Each number is 128 + 24 x the weight over its row's rms, rounded and kept within 0 to 255. Layers, rows and columns count from 0. Numbers have three digits each. The size before them is the row's rms in percent of the matrix's.

# layer 7 MLP up, 1024x256, rms 0.0571, rows 962-1023, columns 96-127
107:153141109134155130137139113138144147124147099159157122084121110121134125144133116145137087111077
104:123129139131116110138113104122145110142089120106126165151122123086145100122113141178095140137114
109:132111131114079118148135112169136158128130116123145135147140092075137086123127112122147158121145
100:118103108089145131088124154153121147100124089163131081096165147133105138162129103119096072143118
097:110176165124148106118101132140111136130152117147110152131151139165101115067073099179093142136111
099:099111101109117140094134096110135093151140177178130117147105155129137156105139111146149121109122
106:121131146157118103142109115145143122126114154092141115104107140155138126179160151115137118146159
097:118102091180114095103115099093106116148178162122129137127131082122120150107117136123092131100120
100:149130134122053093122132129066076157121148105152104160124145123138118119092136132114147161094093
099:181101126140186157128115134146123146115155124119098105134141148125124082116088125061155170162115
105:142105111156153137098121129072151094147161111090138118129120120138129149126138130126098154123115
094:106091128162089081121151109159153132123108131161146165084153142146127127131148164146112119125168
105:164139134112113087163125107120151071139067148150120120152125149090194125139131115137111136131164
101:119113111134124145136193148097104074149105140110137112149162135100140168117097100122114134118096
095:131140096084154130118145131165094114109154124130111094111135069100076096163162122127180118110152
095:110114188135125120120158103129120090153111163112159157118152117175119135106128128126063111099101
099:175125108137120136120149157152089134170124137122105127147136127158114101114105114124139134107120
105:161124134148107147107130114192166145128167134170106116153129112131199130171118133138141157109098
099:153103103137161099118114096116112116148145152111124120109107094152123140105075141167095110126137
098:110129156115091120139146114079122136140150146154137105106139087132125107100089142150114098129112
104:130142127116106102162126144132162152126109092117159110172167132131125115115161134130080104101110
097:129083147131101157139096172121092113135171107149151147157099086149134121118136091149116101109122
100:160157156115138096127150129167103134118089165141155098135151119101153102117182074173074116142096
095:129132114094112105156124143104125144069151130130153155177144139152136146074158134156116131090157
093:159128110146109136125116164119072126096090140129107117176121098102112132125164132131115173098133
100:132118103134096126116072164169106155108160088159097124117087117101105145128143081125113118189142
098:104124142146110137117112106138130111150114130085191182158143108123098120135105151141098133152105
100:179126147099131120112103116153093102135123139103171161150114099096140103101104147154156085127131
102:120105081130152124148120143143110147161135077126126110152149120160136140134097163137088119077162
091:115121126136115123116125145172137084165153121176158113164125137065129146113122110123100130125178
095:140097074113127167136108130125104145157102104129076157081131125154173107142128155126113140122135
094:139132165185133087118120163094149118150056133110100125162139153081078139138132147099137138130135
092:125129183132123134143133121130147128125120151131132136133143131130141142178139112119128104150106
102:128131109122171123123140139157093164139152143094110209127122105155127077124101126174146156138119
099:143150121166144142145136124101159157138139118096114155138108107122072083164175139128098095129128
095:111101160129090140177124086120156144145142159131173158158127145133181131096144146134129103148148
102:161134155135131102113116126086104115152190180146194126132158123129157108119114110133119126093128
102:153124117123137130115149158140146151179132169116127148125182105095164110102093150116160097132120
103:124142127099130105096101126101128090122130126162136142142155096139161152133133108084112109141099
097:135146127118123097139153134133120103090093117119114124108174089121127173106128133093082156141160
093:149141161132131112142143148135101169143116123141123113146112102168110143145101144165107117101106
106:142124122117090141148114149128129164130146131119111126100085101111117131141149117117103148120138
108:128104149112168121127123161132130116087123170131120086114111118109087141162109169145150136154178
103:153106099145155140136124147131108119132112095120126147135091163111158067162113147142117100104145
100:168130132097109148101161133162133163138124159088125144062130120092122106133109167115123116128134
093:187168116128081102141132075170143114105124147133144135121168110113196159147115119089136121153190
098:159149132133119133134136121145119127138095107145135083155154148088139143137152140131105127159114
107:098170146119119110062099156169157157128131125093131120102091123112105128098080103106120135137081
096:133145155110144128087143111113126153107145092128175148089107117140129147127102158151146129157130
100:113097135128144146142090163115108130137115143114126118127128153142162098096120113125155101119142
098:116136118103146122166141130122110128092147091143146152150098103134120177090077106146071167148125
104:136125163152142135151112164131142127123106141129128092140133085109171164126130127129127117149122
096:128148130175111130136162143117133124152088127131138129172145143102086117111104107135134104155196
100:130155109121143190134127171110134131161076165145122126172125146165130127137085102158120118102146
098:124098102139151143124162145089179120146097130140166109099147133098110109133117103145109142161083
099:161177131142111116122166137154130120129119134140122130103103131125181098130112105182140148103110
099:148108122093127116103150177165081153134109109096139165134119097114156108118104145166123128096079
097:143166115119120165160140181139099183114128116104118114134108110111137113117108124120126160181145
103:120142120161164073106130114119119142115155104159101140097108149142077111101125095098118136157154
097:148115136127120147125174184133104158113173138095113118093093144166111141141117100104104083120107
106:136118141107109109132133148091147137134099128121138149108170107143129145103143178099130133106160
102:132112140116119132129102115143111145096158164101060103124110156121104099122157134137086166121128
# layer 7 MLP down (transposed), 1024x256, rms 0.057, rows 962-1023, columns 96-127
098:139131124131134124100178189122142116186072142143136136107131165153106128116155110108064130121128
111:134099155110132101119153087107122193130097083127157098105147117124131119137189134130133120094126
101:152128107115135101106124121110140168134117158159106086127139135122128146104159149101099186090085
096:136154150147102090137111103098129123132130105098103171136133108129141127153127129137143148095109
095:163125145160084156111118074127158110169178191141127115147109130117157176164107107110143118124153
099:122141090082103180171130114129156146174155101129151138138122124134117117119110178169127107151159
117:127086138161080145119105094115142109131154121100092108177133114107150158150152116108168150143121
101:102147147090099143128131121139091172112116139145132093124138120113163164126149112153133079166128
096:130135152128128140145121146127123156134088106146149111102089103135155115139124171156095076144098
099:123173125117104114121127132139104135178109121112142142118067099118146144133155138130128101143152
097:114128104096098096155116138134117134128094121163124116155120140124143135113100137144153116136109
092:155178096094121150161095119096151124172126156135115116092099108130146110154105095107120111080113
099:107122132112123147150122079105107138145134075166128136137152129192095102129102077110109112180089
092:141124171151130097126102099171146157119101157141100090104058095131105081157165116137119123142119
095:100097115142140127171119156121098152115145131152141191180143121150150158114127106133125111121123
097:132130110102111137112102170118138133137130099128149105128121103130131140110113120126168113168166
094:107083143088085164092147133109140132128151163119130155110100122109145144158143152165114169155119
109:141151125145156119184126118128102132129120146108104115120166121161110102107140069126145114078154
101:085141143107091138156148143134124079130119130128149144147108170083159114161102047117154066138123
101:106156127100149104142067129104131145112129115102120138139120124106189151138113159114137177137141
107:110101150114156114093091126142150113147144124150103132082064149157137111139112116093160110166119
100:131129082159125072136147093129146090147115131105105131100187176114101102114112166116103137176147
102:113147115154119150099118118139147105135160082149088192138129110123122119107094174115169145136156
089:101115121117126162116121130125080157150150162133086118133142126111121108175115102111161093179090
090:101149091100131133127161098119140138137149100108134093141133189138110129141120122121140123153103
099:121087097098159110099155093121101111107094132115150101165191123142119129110106116123103122116115
096:148159191134144152171147150166112132138137130094105121139138065085162106100145104133121150130112
099:101126132118117106149157127139168147147116111135101102122120129178168117200133112109104117141112
101:125137170148113154096136125134109122128131143143136149109078111076139164124129099127123123109120
099:131147112134125136130165126101094131118104104108155168109160122127136111157069148139150121112149
100:127124102134116106133131123140115152094157134154120131139138104137092137146097118149146119132104
095:136151140129124168109159112109103161106134147103136142150153100126112120093127128176140134103116
104:097132116169132116140154077144129151118140128133136095142157117107143134142138091141153184130120
092:133131105132056116148132122106120125144089105169143146131150114078123169136137108066116154138140
101:100095153121092114142172151176101121134158151117122155135144121126109115115133131165125150139107
099:158121135151164089119142141125120126130129124135106083136112099094120160124115122126142168112114
099:081122087111109170182137091157096101129074116129110142139122165160101125142125153111152147156134
105:176190138129141171151133127115156127133157100129072072150103181108160126087174152122123103117164
097:161125162138102181136137127103127130119138131110145121135127180109159151128127134106107133124108
099:103108112137105118087073151150135108130167160112150114110183117137179108147121105139161116141174
097:131100092109131148109128089135183104120140172128133169174122156102136153147113118167172139100115
106:118136155161140099152153103149123106110133068129129107120143142179122141112157104140167134081139
111:124124092147124123145148146160158128161137122112115145158148078138147116119135130145123108106139
102:101153121132098121104153130123177084084088103135132104144159113175145117118128143145148111116159
103:119090127139140171098148149109126083132192100090153161147115147142111163121157108136155117143166
093:106129135115130144103151102120154118138152148103124117149146121092087157102095129120111082144131
103:155157112063158191103149145114084104091116156157137118107142154093122168124118095120140141116125
111:073096112145145082105146095101160111145117131120112140167154182157130142136111080130135116136105
102:129128127125123114114137142133131126161082110116155143146113139098108118122135139103144146118111
100:135109126109139116142147136147169121146110172144140112137095142102114150158133160125130153144092
106:114167146157120116111126140121124141147117160074111132080174112119143101120135106130142110126182
107:105117130165148111102153144148153107121147139128076129128137128105092144139094131106124113100122
099:147137109125147115145101100130095101078145146127161138113087148149164154113144152141111153099080
104:115091149125090105118157127184088097126152117116094115102148154131116115144113098147132144117120
098:129120099158136129081042133120106148114140150130097146138126121136115123155120123169160146129137
102:103132120101150108109127139141156175151140095135116146133132117182128135148176095116097095151112
104:116153108147144136124112148097155098107122137134138137102171140143123125140158112143138113162125
092:090119120140095136048128086102177107080141125117111130116130156154066168121139146137145142111068
105:148142123104124138147135174090204120131117180105162138174101099151145159103119127115155122178109
091:125129122122149083125126072132092131126118100080130140140120173135167131101124130137114127068147
106:131111124129128110121122126182120103123157155130101141115128145116133175104110152133131130173127
098:109139110152118107112141140166105153116114141157154132108123129129113127112108138103157106111071